Weights of a small transformer language model.
Architecture: learned positions, no biases in attention or MLP, tied embeddings.
Training: 96M tokens, 2938 steps.
Each number is 200 + 20 x the weight over its row's rms, rounded and kept within 0 to 999. Layers, rows and columns count from 0. The size before them is the row's rms in percent of the matrix's.

# layer 3 MLP down (transposed), 256x64, rms 0.242, rows 49-103, columns 0-63
102,192,207,266,201,220,194,172,203,198,195,211,204,235,158,201,204,197,173,200,206,151,187,169,201,194,206,195,212,214,196,166,187,205,185,177,209,190,236,187,171,208,187,227,233,212,210,190,206,183,204,193,198,221,211,210,219,220,174,191,230,187,223,227,187
128,236,195,236,194,187,177,188,207,205,205,179,250,210,234,189,195,176,193,215,239,205,208,192,217,199,200,165,184,155,209,210,193,203,175,193,209,199,228,203,183,190,246,189,220,170,185,201,175,198,200,185,232,196,228,203,184,195,208,175,196,205,191,239,203
107,202,167,200,225,151,195,217,197,178,194,177,216,250,210,167,187,234,204,175,223,221,173,187,247,213,164,225,198,190,186,196,196,201,188,177,228,209,165,202,208,193,192,229,192,215,194,194,183,217,177,220,183,181,189,215,221,213,194,191,208,206,204,201,205
091,212,198,200,201,201,204,211,159,211,197,203,200,222,170,199,165,196,208,197,163,213,227,207,188,196,218,161,232,211,224,229,199,188,183,183,218,172,190,189,182,199,233,207,170,142,179,195,211,196,224,201,192,210,240,217,207,182,202,203,208,185,220,234,173
109,160,179,188,207,172,201,195,180,231,194,204,167,217,165,204,194,219,198,241,196,201,164,209,193,211,196,182,201,204,176,187,170,182,210,192,189,209,206,251,206,212,221,209,235,218,231,184,198,212,262,229,209,195,195,179,196,184,202,207,202,193,187,195,188
103,200,131,210,213,231,198,237,174,208,214,201,228,188,209,186,221,227,201,188,179,200,192,211,210,206,220,200,242,231,172,193,178,194,230,206,212,198,221,224,193,202,209,193,187,210,235,162,166,207,194,192,207,183,213,169,216,197,221,196,203,221,191,185,200
094,195,169,221,201,176,199,204,246,206,212,198,211,231,194,174,189,204,207,179,180,179,189,192,209,212,189,203,239,170,214,186,199,198,216,214,251,227,189,218,217,192,209,199,162,227,181,190,182,198,211,184,215,193,170,173,241,178,235,202,201,207,186,174,223
102,185,205,208,181,195,216,177,203,174,173,202,184,193,198,217,222,240,216,192,184,215,197,198,155,219,191,205,198,196,217,214,171,206,185,192,202,179,175,205,180,191,229,223,218,178,212,241,212,225,238,202,199,204,207,181,262,204,175,217,161,208,205,217,218
101,232,192,224,217,177,178,201,196,196,215,230,192,223,184,166,190,203,213,200,228,167,226,201,217,196,193,177,153,185,174,222,213,165,199,199,210,204,204,153,206,190,175,189,207,216,204,207,157,220,201,211,185,223,183,189,217,183,168,187,229,204,194,180,221
089,219,201,197,219,218,183,230,203,224,232,204,191,196,205,160,193,191,185,174,190,169,203,189,215,169,205,204,248,196,195,215,220,182,229,224,192,205,172,194,205,214,184,192,142,207,239,169,212,194,210,176,164,188,193,217,195,202,177,221,192,222,212,198,213
085,191,169,205,182,196,187,172,205,206,205,202,208,217,216,206,199,171,189,181,215,189,193,194,189,230,204,199,218,168,207,173,176,181,203,242,220,240,193,177,189,240,225,181,208,192,164,178,159,207,168,195,205,203,202,208,191,219,185,187,214,244,201,158,198
104,207,234,216,199,194,187,183,235,199,211,160,184,204,197,208,201,211,193,188,207,193,176,195,234,170,243,212,198,164,202,199,198,190,185,218,192,196,167,225,200,221,186,201,243,194,179,197,214,202,165,209,214,211,168,177,205,262,181,207,188,184,209,211,181
102,188,205,173,168,206,209,220,223,193,185,171,175,214,223,193,171,201,214,210,197,213,208,213,197,216,206,251,231,168,212,203,198,190,211,216,176,197,170,188,190,192,215,195,224,239,242,211,200,215,217,230,192,210,214,222,192,211,206,166,197,236,201,159,218
121,234,183,191,190,195,223,157,214,215,190,180,150,168,192,192,166,194,180,196,233,181,179,223,200,217,195,211,188,207,213,213,173,213,212,234,182,182,206,204,183,223,170,200,214,190,221,189,210,188,162,194,219,185,163,211,166,212,195,205,224,201,224,213,189
089,197,205,244,188,158,194,214,249,236,208,210,168,186,176,216,199,168,185,203,205,229,220,197,213,179,217,179,182,184,183,206,165,196,188,193,198,185,220,212,191,225,184,238,184,219,218,218,203,199,214,195,198,227,220,189,173,181,207,186,227,213,211,221,223
113,257,209,197,219,192,236,175,204,206,187,183,212,198,191,193,208,156,190,253,218,213,180,189,223,218,208,180,216,171,216,229,196,209,197,211,205,187,212,190,203,202,195,184,183,186,234,225,225,192,228,180,186,191,205,178,228,185,226,204,219,184,235,193,213
090,196,197,168,211,174,213,180,218,225,236,145,199,196,228,209,192,188,202,194,186,212,235,190,211,186,196,210,235,209,180,199,180,228,190,214,200,200,199,201,202,211,212,171,201,190,212,183,185,177,185,180,226,199,196,198,198,161,260,192,209,230,200,160,191
096,180,214,170,190,214,215,214,202,190,200,210,167,180,163,225,191,223,210,198,217,202,205,198,182,225,167,217,224,215,229,196,212,228,196,196,236,172,194,219,200,190,217,194,196,187,185,200,228,182,172,211,158,143,197,188,223,200,223,235,226,203,191,208,200
109,214,198,185,174,217,200,220,195,153,229,202,171,205,193,178,238,203,210,235,191,198,168,237,195,195,214,204,220,211,191,216,206,226,215,213,199,201,201,221,188,194,191,253,204,227,229,212,209,193,211,194,211,191,182,210,200,201,234,207,197,189,137,181,189
103,172,192,202,149,240,211,218,241,229,197,180,231,214,193,207,246,216,204,209,194,229,207,224,233,213,198,176,204,208,181,168,206,212,173,224,200,181,211,199,180,209,201,200,234,196,193,228,200,181,204,234,190,197,209,194,226,213,225,211,193,173,201,206,203
096,177,197,194,192,226,191,192,206,186,194,202,189,214,198,207,180,193,215,181,167,186,243,201,202,194,234,182,226,193,184,198,193,193,194,173,201,184,182,200,211,195,226,143,202,197,167,235,178,223,217,222,230,212,239,192,214,216,204,175,192,245,232,194,213
118,181,196,214,189,186,196,225,195,201,195,168,197,197,207,212,181,183,207,212,175,187,190,213,193,179,244,213,221,168,231,192,216,215,227,208,190,193,161,217,188,200,218,210,251,201,226,229,230,248,184,216,217,232,192,222,221,220,198,189,202,205,185,211,231
096,193,180,174,213,196,216,204,166,197,252,170,197,182,177,203,186,188,196,225,194,183,197,164,200,208,237,207,237,228,204,182,182,242,174,188,217,198,187,227,168,188,208,205,153,208,199,220,189,183,194,179,204,197,195,182,206,194,206,220,197,229,230,194,183
084,225,180,199,208,218,179,236,229,204,224,188,184,226,164,215,195,195,205,174,223,170,173,197,222,206,205,191,213,177,201,241,224,224,223,207,215,231,166,173,209,200,188,186,236,193,207,193,208,225,218,168,203,234,205,210,189,180,199,207,187,219,192,215,234
102,207,210,233,171,187,216,216,174,216,207,215,190,167,169,178,217,213,192,199,185,190,183,189,201,198,215,222,160,211,195,204,185,180,227,218,196,215,205,235,173,196,177,179,189,201,207,158,226,197,171,241,206,157,185,204,191,199,201,171,201,228,204,236,200
099,192,233,197,189,196,201,210,228,230,183,194,199,190,195,209,202,191,221,235,209,238,183,233,219,203,189,248,172,191,204,186,167,193,219,201,200,205,207,223,255,162,187,210,202,220,180,202,212,185,198,219,188,206,167,236,190,179,206,206,205,207,178,232,218
105,142,216,201,199,218,197,219,183,191,183,216,209,239,188,196,207,205,206,225,169,192,197,192,197,190,216,193,222,213,218,216,250,224,211,195,219,161,178,219,218,238,195,196,214,193,149,191,192,200,197,230,176,196,200,194,210,210,165,212,182,217,222,212,205
096,158,179,176,235,185,199,204,145,229,181,183,185,199,179,216,205,235,208,187,192,163,195,206,202,204,213,201,174,199,190,171,205,200,175,196,216,196,192,208,177,173,205,193,220,179,217,207,173,190,167,202,241,185,205,212,212,224,205,210,237,213,182,222,217
102,201,235,220,185,230,213,196,232,201,160,185,214,207,216,223,188,191,186,237,211,210,207,188,210,191,172,199,198,230,199,221,199,211,194,181,192,186,196,218,250,212,197,203,214,207,203,162,189,185,234,178,202,181,215,169,187,172,195,171,211,226,190,179,153
094,196,197,152,174,216,192,195,202,166,223,194,195,164,175,178,197,195,187,187,164,149,155,178,189,185,171,215,198,197,180,201,196,188,197,194,189,176,223,204,204,177,200,178,200,199,203,199,219,226,178,177,218,241,209,216,177,195,217,223,189,187,172,207,211
104,212,187,218,197,216,211,200,173,197,227,165,191,196,192,171,194,190,207,214,206,224,198,201,201,257,232,205,194,225,219,191,193,195,229,180,231,182,212,215,201,180,206,214,221,172,181,185,211,188,249,213,163,215,192,210,235,176,175,161,202,203,204,209,178
104,212,171,183,176,204,185,204,181,196,195,155,215,177,185,207,208,214,195,194,162,233,212,199,220,211,169,183,186,200,177,218,207,186,200,200,214,177,186,216,219,186,224,176,184,189,221,183,245,159,204,235,196,190,230,192,199,208,194,152,204,209,203,173,173
094,190,213,197,190,204,237,185,216,215,206,208,185,210,190,210,203,184,228,198,151,212,228,203,211,181,191,199,146,206,183,229,212,179,221,194,192,210,195,200,198,236,219,188,199,179,236,219,231,198,230,224,167,177,239,189,174,215,170,204,210,179,195,203,182
094,188,211,176,223,185,193,203,189,198,240,202,193,232,210,248,204,221,194,200,167,193,192,203,220,193,208,219,204,192,168,191,195,183,151,223,219,213,220,193,202,228,174,212,173,229,177,211,221,201,213,220,174,155,186,208,199,224,215,199,181,201,185,186,163
074,198,205,198,243,180,215,177,226,207,189,208,208,223,227,201,180,199,221,202,194,193,218,196,189,192,179,197,189,176,164,222,164,246,164,206,207,222,206,187,219,201,173,163,215,198,183,189,165,228,167,226,201,199,204,177,205,217,206,202,180,169,228,222,199
100,177,197,217,192,201,146,173,209,244,216,197,181,254,184,195,200,185,193,206,224,190,193,188,180,210,218,174,203,190,226,214,225,220,195,223,207,208,186,226,142,211,199,193,206,176,191,218,204,193,204,200,183,224,209,190,222,199,185,203,226,230,223,209,179
076,191,197,214,220,191,227,188,215,213,240,200,169,210,215,226,196,167,175,230,214,179,191,206,188,215,202,172,199,186,218,206,201,200,191,229,204,199,227,213,192,226,173,174,223,192,266,216,226,190,198,199,219,223,208,199,214,224,201,249,201,170,209,198,200
083,222,176,230,179,241,224,194,210,204,198,194,234,213,208,240,200,200,203,188,213,226,215,200,200,231,184,205,197,205,230,160,204,206,202,202,204,213,227,191,158,213,183,186,196,205,176,167,170,241,177,177,209,196,227,194,226,219,184,215,215,209,175,186,221
098,231,221,218,157,194,242,208,188,186,194,192,178,206,211,201,205,182,199,203,202,217,168,187,158,189,221,192,170,173,191,214,186,188,215,213,167,192,198,212,148,218,199,193,180,174,205,204,174,222,183,205,188,200,237,175,192,212,213,182,189,239,194,179,218
092,218,201,195,198,186,224,210,166,177,198,197,208,161,205,185,195,229,175,217,174,226,210,234,200,192,204,200,212,204,161,203,184,195,194,175,176,218,245,158,202,196,198,186,219,184,227,181,232,196,237,192,204,187,211,224,226,209,206,168,188,230,183,177,189
112,180,165,231,203,192,164,199,202,179,165,195,225,168,202,198,201,201,221,166,195,217,188,194,194,218,244,172,198,194,203,225,213,211,226,186,214,182,149,167,220,227,222,205,206,221,200,188,174,200,176,211,209,212,196,202,203,191,199,175,216,233,227,185,208
114,207,207,189,174,175,201,202,198,207,203,199,170,218,201,179,225,198,207,196,232,179,214,202,206,215,220,189,219,203,243,204,224,197,229,201,222,140,208,183,218,195,201,207,195,233,156,148,204,215,213,184,177,226,215,164,207,199,203,178,180,198,208,174,193
089,187,203,197,216,217,205,203,192,203,214,179,174,198,169,212,196,167,205,212,235,190,189,195,175,197,159,193,180,205,159,218,240,202,200,221,233,209,155,215,204,200,199,190,183,186,199,179,225,217,196,186,180,171,224,193,190,182,157,192,159,190,204,233,193
108,189,207,205,206,172,202,245,177,199,226,204,193,222,223,194,208,194,227,222,238,223,180,190,225,195,201,243,155,176,187,197,179,234,212,214,211,204,191,169,181,184,154,192,219,189,208,194,174,203,198,220,178,177,232,222,205,205,213,204,207,208,190,182,220
089,206,224,204,218,205,194,186,182,201,190,197,198,210,227,242,208,143,212,217,210,189,205,209,166,174,201,216,169,213,208,214,223,185,224,225,198,178,199,213,203,216,212,152,211,204,190,183,165,181,204,202,212,152,238,194,191,244,209,218,194,206,201,203,201
107,204,198,232,205,198,241,196,190,233,171,189,264,185,237,204,195,219,187,161,178,187,223,152,201,205,231,187,205,208,189,174,214,190,190,197,203,173,203,221,196,216,197,213,203,176,204,199,194,228,192,182,207,219,198,167,200,191,200,178,184,199,210,204,168
119,218,211,197,186,185,191,212,200,205,190,182,260,205,229,202,177,216,210,226,222,211,204,185,222,232,229,185,198,188,227,167,218,168,218,182,205,202,211,197,187,199,168,209,212,216,204,195,198,218,168,215,195,158,211,203,164,237,184,205,182,209,226,217,166
093,191,243,217,187,206,173,211,177,193,204,183,213,200,170,221,180,171,221,211,200,175,209,160,186,192,163,200,234,191,196,202,183,214,223,198,195,208,152,178,169,216,243,193,229,191,212,194,186,214,185,189,192,218,193,192,217,184,190,207,199,211,249,187,195
091,173,166,220,199,214,211,189,217,212,199,241,170,222,162,201,190,175,222,208,205,222,211,221,151,208,221,198,198,202,199,193,195,197,203,214,180,230,179,203,188,218,207,175,215,235,210,186,218,186,189,211,211,171,242,205,220,178,189,188,177,212,206,151,204
110,163,211,192,206,176,180,232,167,193,225,169,190,230,178,234,197,173,189,211,204,158,200,222,197,170,191,209,211,194,222,189,216,223,190,197,195,203,202,190,226,198,197,204,195,244,241,197,216,178,202,199,204,213,152,211,197,186,204,221,221,220,188,195,167
119,231,222,214,179,182,190,169,216,218,225,173,196,206,215,225,190,194,211,177,205,217,204,193,212,195,175,185,198,220,200,195,196,220,153,171,194,162,231,215,235,190,141,202,200,181,188,210,199,207,212,224,205,169,190,202,189,234,215,214,207,205,177,223,219
095,200,241,217,191,231,202,218,172,184,193,186,170,197,227,209,222,224,197,228,206,211,211,230,175,207,181,208,212,239,226,198,189,223,212,171,226,183,154,193,208,194,186,205,192,187,191,196,207,257,201,217,189,202,166,200,213,178,184,174,194,216,222,188,197
119,190,203,191,192,228,236,202,193,187,193,199,228,180,177,212,196,195,213,206,166,184,209,229,214,219,233,158,188,229,179,220,205,226,227,201,219,172,174,240,207,215,210,210,217,221,200,185,199,192,173,171,223,190,202,177,184,197,217,208,162,170,183,184,228
104,219,174,202,221,200,223,219,211,167,182,232,227,216,234,192,223,224,227,203,198,227,210,202,227,192,200,175,199,201,204,205,210,163,221,204,208,232,222,191,217,199,241,218,224,163,201,179,167,184,174,178,238,184,230,198,219,190,209,205,190,212,196,186,208
108,195,222,172,170,220,200,195,225,197,217,199,203,221,182,207,230,222,211,206,140,192,236,206,199,189,165,197,234,190,153,228,217,201,205,227,188,188,171,216,210,199,176,187,203,230,226,222,222,184,196,194,207,213,181,202,209,212,212,226,196,168,187,204,209
# layer 3 MLP up, 256x64, rms 0.266, rows 50-103, columns 0-63
130,259,210,195,193,172,178,180,200,185,192,180,203,179,219,188,210,146,188,222,217,199,208,189,214,213,202,216,210,192,230,211,203,221,198,197,196,185,236,187,197,200,232,173,191,162,226,177,163,208,197,195,221,179,199,193,183,200,196,196,242,194,215,176,177
111,205,192,195,189,207,200,161,206,225,156,219,208,179,269,215,205,181,184,208,197,229,201,200,187,174,196,223,223,197,219,199,187,185,192,163,186,226,173,189,230,180,202,199,174,203,242,205,221,180,222,187,183,210,182,197,200,192,205,196,224,227,207,194,221
097,198,164,235,177,217,204,212,194,211,210,189,222,185,172,219,171,206,228,218,230,178,225,225,189,177,193,174,198,184,229,212,196,182,190,195,219,202,181,160,191,213,202,194,185,168,153,212,208,199,236,223,170,229,208,200,225,179,200,173,207,194,202,198,181
110,226,203,175,200,138,186,206,207,211,199,218,188,209,205,217,165,175,215,185,227,190,185,241,192,213,208,138,174,222,207,242,183,222,171,197,175,199,209,206,188,212,205,198,205,221,209,207,201,181,210,212,216,223,204,203,203,169,181,200,200,184,224,200,212
113,209,216,170,182,216,149,228,168,204,200,239,222,216,225,204,200,189,215,213,197,216,174,197,219,210,199,201,198,206,203,210,157,200,216,185,205,232,195,201,175,207,212,172,189,181,210,215,246,191,227,179,198,178,185,187,202,195,218,171,221,185,247,187,196
089,206,205,189,215,214,168,159,225,224,195,218,206,218,167,186,165,213,208,179,215,193,207,186,167,203,205,179,218,166,191,208,184,210,232,190,198,240,216,193,232,191,198,227,184,182,218,211,217,213,221,216,222,219,177,210,213,161,220,162,191,214,228,204,189
103,237,198,195,204,173,188,178,214,180,224,215,190,176,234,212,227,231,203,215,203,196,200,202,205,205,210,239,183,239,228,235,184,211,174,220,166,194,223,160,204,207,188,202,216,228,217,151,191,219,195,207,183,206,192,198,188,209,174,224,196,204,186,180,220
103,202,195,221,217,210,158,160,180,227,186,226,178,200,184,215,191,192,238,176,205,195,199,194,154,184,195,182,213,216,192,231,155,212,212,188,178,188,194,183,216,180,180,183,232,209,207,189,205,173,239,195,187,202,209,183,165,199,187,216,233,189,184,202,201
083,191,194,203,183,185,182,178,181,215,204,234,180,213,199,212,207,185,213,224,193,217,192,261,193,203,204,199,185,172,215,183,193,210,204,186,222,203,203,235,195,218,212,208,241,225,127,226,194,220,186,202,233,194,193,192,182,213,220,167,215,205,202,205,201
085,213,212,206,226,197,202,206,196,213,217,231,210,172,159,245,204,202,201,212,192,164,201,199,196,225,203,192,219,190,212,226,183,246,191,186,203,200,184,192,185,184,198,225,230,209,198,202,190,226,191,234,224,189,152,222,170,179,161,216,198,206,219,225,217
102,235,192,183,176,198,232,212,191,217,242,210,175,189,171,245,202,227,209,214,189,206,216,222,216,191,158,197,204,200,225,224,197,190,218,170,194,240,184,189,192,158,199,217,166,199,180,189,211,208,196,176,175,181,172,186,210,183,190,221,212,182,203,200,192
098,249,210,214,200,214,195,228,208,198,229,198,183,170,190,202,223,223,213,214,230,184,180,186,199,224,232,178,210,224,211,200,186,199,180,206,214,225,182,160,191,176,205,220,183,187,216,214,187,213,168,180,256,213,203,227,183,176,188,192,183,195,181,217,216
118,201,215,189,195,185,191,241,190,209,181,183,213,173,208,200,184,157,220,208,205,191,223,199,190,163,224,183,205,181,177,173,170,203,205,190,195,191,237,180,198,204,197,189,190,209,177,176,221,198,189,218,232,234,202,191,200,183,243,203,182,198,219,250,237
090,218,205,200,186,228,180,178,202,182,194,206,198,178,214,179,201,176,219,209,222,226,230,213,182,194,179,227,208,189,209,209,226,187,210,223,248,241,211,206,196,190,213,212,177,201,182,159,215,187,175,204,245,181,162,206,175,184,215,199,177,216,208,216,233
109,195,220,229,206,179,192,212,210,201,177,181,161,211,214,222,189,192,213,225,174,172,183,222,178,162,217,158,198,176,191,211,170,257,184,207,187,205,197,195,204,226,207,168,196,216,221,202,198,197,227,220,181,218,181,210,192,201,201,230,200,162,217,210,208
081,184,234,166,230,220,230,187,202,208,193,211,204,231,191,192,217,202,228,206,177,214,187,178,142,189,189,203,202,207,191,218,212,189,168,183,207,151,222,207,176,178,206,212,240,186,222,202,218,195,219,204,212,194,221,195,208,180,206,226,193,198,205,158,189
101,183,204,208,195,210,211,188,164,207,204,234,196,191,189,176,216,174,181,218,208,196,191,219,202,213,211,194,231,189,195,199,192,212,176,195,232,203,177,175,170,224,195,235,195,173,204,227,212,177,216,154,186,243,186,195,194,175,193,219,235,205,219,149,201
103,193,215,240,221,182,221,215,206,211,210,198,187,212,192,221,203,214,156,237,195,168,215,193,192,190,187,195,181,197,178,180,241,206,164,167,221,207,208,200,182,219,185,195,215,219,183,200,197,211,200,206,199,176,176,172,145,191,187,201,228,213,232,210,168
119,203,182,171,229,203,195,194,168,210,194,223,217,184,220,156,208,204,182,226,181,177,235,188,222,189,197,198,205,231,192,190,204,169,186,155,218,207,210,246,195,210,214,232,178,201,201,202,195,207,198,179,228,213,196,201,182,185,213,239,212,202,198,177,156
092,195,201,223,193,224,202,218,193,217,252,190,161,177,193,192,184,231,177,228,228,182,207,189,217,190,193,202,206,216,236,191,213,214,190,214,219,232,191,176,229,157,197,209,223,218,176,198,197,202,237,222,191,208,231,223,189,188,192,195,205,212,165,171,203
117,235,202,180,211,204,211,185,201,229,215,223,221,203,221,171,178,222,187,243,209,229,182,227,214,208,170,203,189,208,185,229,206,189,154,216,195,213,243,214,211,178,202,210,199,206,191,194,187,172,188,195,218,194,229,205,177,195,201,240,154,211,196,209,184
094,229,188,197,200,233,189,147,213,190,226,193,181,172,186,202,179,201,198,176,215,251,191,189,217,198,225,212,236,200,227,210,212,210,203,196,208,207,151,200,202,183,211,194,183,212,207,219,242,159,203,203,192,220,219,203,193,175,192,165,196,201,193,217,220
098,188,199,216,230,207,180,186,165,215,174,199,181,191,222,168,199,192,178,218,193,245,201,191,216,193,215,194,206,210,180,199,235,213,185,250,197,182,224,212,176,179,173,185,183,234,196,208,198,187,196,232,200,180,213,184,187,194,251,176,216,191,175,188,186
095,180,226,205,176,202,195,222,188,228,211,197,166,206,192,204,205,192,231,216,205,209,201,185,200,151,178,231,195,195,225,192,178,194,213,218,194,226,202,174,222,189,244,175,146,228,189,187,185,210,202,205,229,204,210,190,236,198,209,229,163,200,203,212,217
082,215,176,200,218,189,201,227,208,181,204,212,202,170,192,190,237,211,199,193,234,186,175,183,214,202,204,181,180,202,212,228,253,152,225,180,226,196,199,193,216,228,203,211,217,238,219,237,209,190,216,162,203,214,202,182,200,206,194,198,225,173,174,195,185
111,197,171,178,194,209,199,219,196,190,219,180,215,186,224,228,193,194,194,212,217,201,222,217,181,196,177,207,208,207,203,189,196,170,149,183,189,230,259,173,190,223,191,202,192,199,212,230,199,159,228,186,227,225,204,214,171,212,191,215,192,201,158,181,204
099,198,214,196,200,214,188,203,173,210,182,216,210,167,201,166,217,205,176,197,186,205,148,207,182,184,233,211,144,208,194,171,209,182,181,223,191,191,186,202,221,246,220,209,223,202,226,188,193,193,176,206,223,234,206,176,198,209,185,219,200,204,173,168,201
098,229,187,180,162,195,195,243,209,195,242,240,184,170,184,193,232,220,207,205,226,195,179,204,164,213,209,178,197,166,203,196,228,213,213,203,187,208,204,176,181,231,209,211,194,221,197,202,182,220,211,190,209,231,191,221,199,200,205,193,199,166,171,227,226
088,212,192,197,185,176,199,187,223,231,200,232,194,199,177,189,213,225,223,220,187,236,153,171,186,201,189,221,191,166,235,203,172,166,211,199,221,184,191,165,216,204,207,180,164,206,194,200,191,227,211,172,199,201,208,215,217,214,222,214,212,196,221,160,186
098,227,222,204,188,201,197,165,185,196,188,210,222,188,190,187,205,239,210,195,199,214,199,220,215,175,195,232,205,193,162,177,212,204,164,219,202,239,212,200,162,195,163,227,205,216,206,193,237,214,207,187,211,193,248,202,199,197,198,189,234,160,221,204,182
111,189,203,249,213,215,184,225,225,191,197,189,156,191,189,199,185,189,196,197,210,231,182,209,195,213,216,227,193,208,219,184,216,174,187,186,232,186,216,162,182,211,230,217,176,210,208,229,180,207,166,212,234,189,192,219,191,212,234,223,189,184,159,192,212
088,201,240,191,179,204,212,193,203,218,225,194,197,158,199,159,190,208,212,225,167,228,217,211,196,184,186,167,150,223,207,189,188,217,205,181,213,178,209,193,191,173,200,246,202,210,157,174,203,223,206,211,214,205,185,203,200,195,190,189,191,246,199,213,203
084,224,212,183,173,196,191,237,199,175,213,201,194,189,192,211,202,193,196,231,160,175,240,217,221,179,212,186,198,215,218,204,223,197,165,161,199,205,240,220,200,217,191,206,201,199,175,178,197,180,179,202,212,219,194,169,158,228,163,205,212,223,186,183,197
080,206,211,204,191,250,203,178,224,189,242,214,215,202,216,206,213,221,196,222,190,196,210,190,193,162,189,235,224,179,194,183,160,219,199,211,232,209,188,209,191,195,186,193,196,220,150,183,224,197,213,188,175,213,207,195,213,221,223,198,163,226,183,225,176
100,200,248,205,190,201,195,182,209,172,170,155,218,184,214,205,187,207,225,207,222,228,172,184,212,210,210,202,195,204,190,209,202,144,203,189,237,213,206,192,159,193,199,198,203,177,207,193,232,181,182,186,190,170,213,197,234,216,169,201,208,218,199,235,208
072,206,154,206,180,217,191,228,169,193,202,189,181,210,226,187,198,209,210,227,196,211,184,250,186,188,227,185,210,238,211,195,176,195,180,182,189,177,200,210,203,211,208,191,208,213,233,241,200,171,206,209,211,196,177,208,237,213,249,179,176,215,179,207,201
083,207,207,192,169,179,195,161,204,235,161,195,215,202,189,198,189,175,189,220,190,215,224,181,188,195,180,177,203,190,191,223,239,200,204,216,204,214,196,181,172,181,237,217,225,171,236,204,180,193,216,210,184,227,223,181,211,187,247,170,202,185,189,178,212
104,210,191,221,192,211,173,182,182,231,204,209,187,156,206,199,198,214,196,211,195,179,173,181,218,245,196,189,178,197,206,226,200,186,212,202,155,185,181,177,170,190,197,222,214,207,190,227,188,202,187,209,164,242,208,193,199,214,206,239,243,175,181,184,204
086,184,165,191,190,210,184,239,229,215,196,212,184,215,204,194,197,210,219,189,228,195,154,185,193,215,194,187,184,175,203,174,210,199,203,176,167,193,187,216,241,221,194,200,260,234,191,225,200,190,205,207,189,209,191,202,173,191,205,224,242,180,194,200,219
101,199,195,191,191,188,206,181,228,173,189,163,203,224,187,194,213,215,203,193,194,190,178,218,221,158,165,225,172,171,239,187,206,201,190,197,215,188,191,204,196,196,206,178,235,215,193,228,184,176,187,154,211,190,180,196,191,201,220,188,233,246,169,209,183
110,193,215,255,185,209,196,186,161,187,220,229,188,190,224,201,186,186,222,179,221,245,191,178,210,186,214,237,206,214,191,211,189,222,173,235,210,184,178,205,210,207,215,181,183,206,190,176,208,180,218,233,160,202,190,212,212,203,209,182,187,178,176,180,179
099,232,190,186,211,213,180,173,195,190,224,209,204,177,219,216,197,194,222,188,250,201,186,205,207,194,189,217,205,182,198,205,218,174,220,209,239,226,171,194,177,196,186,204,205,133,185,179,198,204,195,204,164,208,223,236,223,174,214,184,225,185,186,204,215
095,197,229,203,175,212,183,205,227,227,223,223,201,197,175,238,206,152,226,183,219,189,199,204,207,214,177,228,217,209,210,207,172,232,182,179,199,206,195,203,182,203,218,199,203,190,184,219,191,204,215,216,183,153,160,163,191,153,206,217,215,201,204,186,195
089,191,189,202,183,219,173,166,214,205,243,202,216,207,182,188,195,194,179,224,192,210,180,216,186,208,160,226,197,177,215,224,225,176,201,202,214,192,195,183,216,178,216,239,227,214,190,179,197,196,205,204,182,198,159,215,182,248,171,216,209,211,162,169,194
109,216,213,233,203,184,197,199,202,167,224,209,200,178,222,252,205,192,230,223,197,188,231,197,180,165,202,184,217,180,215,184,186,178,191,209,231,222,186,210,206,201,180,188,181,195,191,165,208,151,224,214,236,221,202,210,179,226,208,171,197,217,185,188,198
132,232,209,166,206,196,175,179,200,210,186,189,211,179,227,204,206,169,192,204,201,177,191,211,203,195,188,212,189,189,231,220,207,203,185,140,200,230,203,163,202,185,190,201,186,181,222,178,209,223,203,220,224,194,212,206,200,230,175,229,244,198,209,164,234
086,187,162,201,206,164,213,219,227,210,230,195,185,197,179,186,191,210,207,190,252,233,212,196,198,175,225,179,207,182,212,175,241,197,178,226,196,203,226,183,211,174,203,214,198,210,176,176,207,251,177,199,220,204,189,203,186,185,217,219,208,165,197,194,184
100,195,214,201,180,195,204,219,189,172,208,196,198,179,252,199,224,211,189,200,239,210,186,208,225,238,171,210,187,204,201,218,201,196,229,227,182,197,197,168,205,223,174,200,189,239,192,201,194,181,225,221,172,195,184,189,163,211,166,235,208,229,228,191,194
112,195,231,195,197,206,196,263,186,199,223,208,164,172,188,234,210,194,192,231,181,178,193,193,202,219,191,204,208,223,198,205,191,239,213,201,205,193,191,204,215,188,226,199,177,196,243,185,218,194,178,203,167,195,160,221,236,169,201,221,221,207,196,189,197
099,197,209,215,191,165,173,192,189,193,203,200,202,189,224,223,211,196,202,189,209,200,200,193,197,198,189,201,210,189,231,185,186,179,221,221,191,170,220,166,223,193,170,251,185,167,212,184,240,181,218,188,190,204,157,203,223,189,213,251,212,210,244,202,204
096,205,216,181,166,224,230,189,200,218,205,206,193,191,212,181,209,188,175,211,146,216,202,205,195,143,245,215,200,209,184,208,200,210,189,203,188,201,213,182,199,233,207,200,201,231,214,197,238,223,208,215,166,216,159,190,176,191,204,180,198,201,203,163,209
116,228,203,201,181,193,209,174,226,186,188,180,181,172,168,213,164,181,192,207,240,203,184,216,204,215,222,191,175,201,213,241,183,184,224,238,211,182,164,205,206,225,168,216,191,179,186,185,200,198,249,189,221,207,182,188,199,228,183,186,227,199,206,202,204
096,194,184,238,212,201,198,177,195,203,168,196,205,191,249,187,182,195,205,192,185,242,223,182,203,184,213,200,207,195,202,216,215,206,203,178,184,182,202,230,244,210,236,210,223,236,246,214,207,225,200,176,194,227,224,193,186,190,198,183,173,166,218,188,212
104,206,228,213,207,220,202,177,196,196,182,218,196,183,195,221,205,212,224,163,229,213,167,199,206,230,172,204,211,162,217,211,215,180,199,226,211,207,225,177,187,203,201,227,167,151,189,206,221,156,179,208,208,160,209,165,194,212,184,183,205,200,213,188,212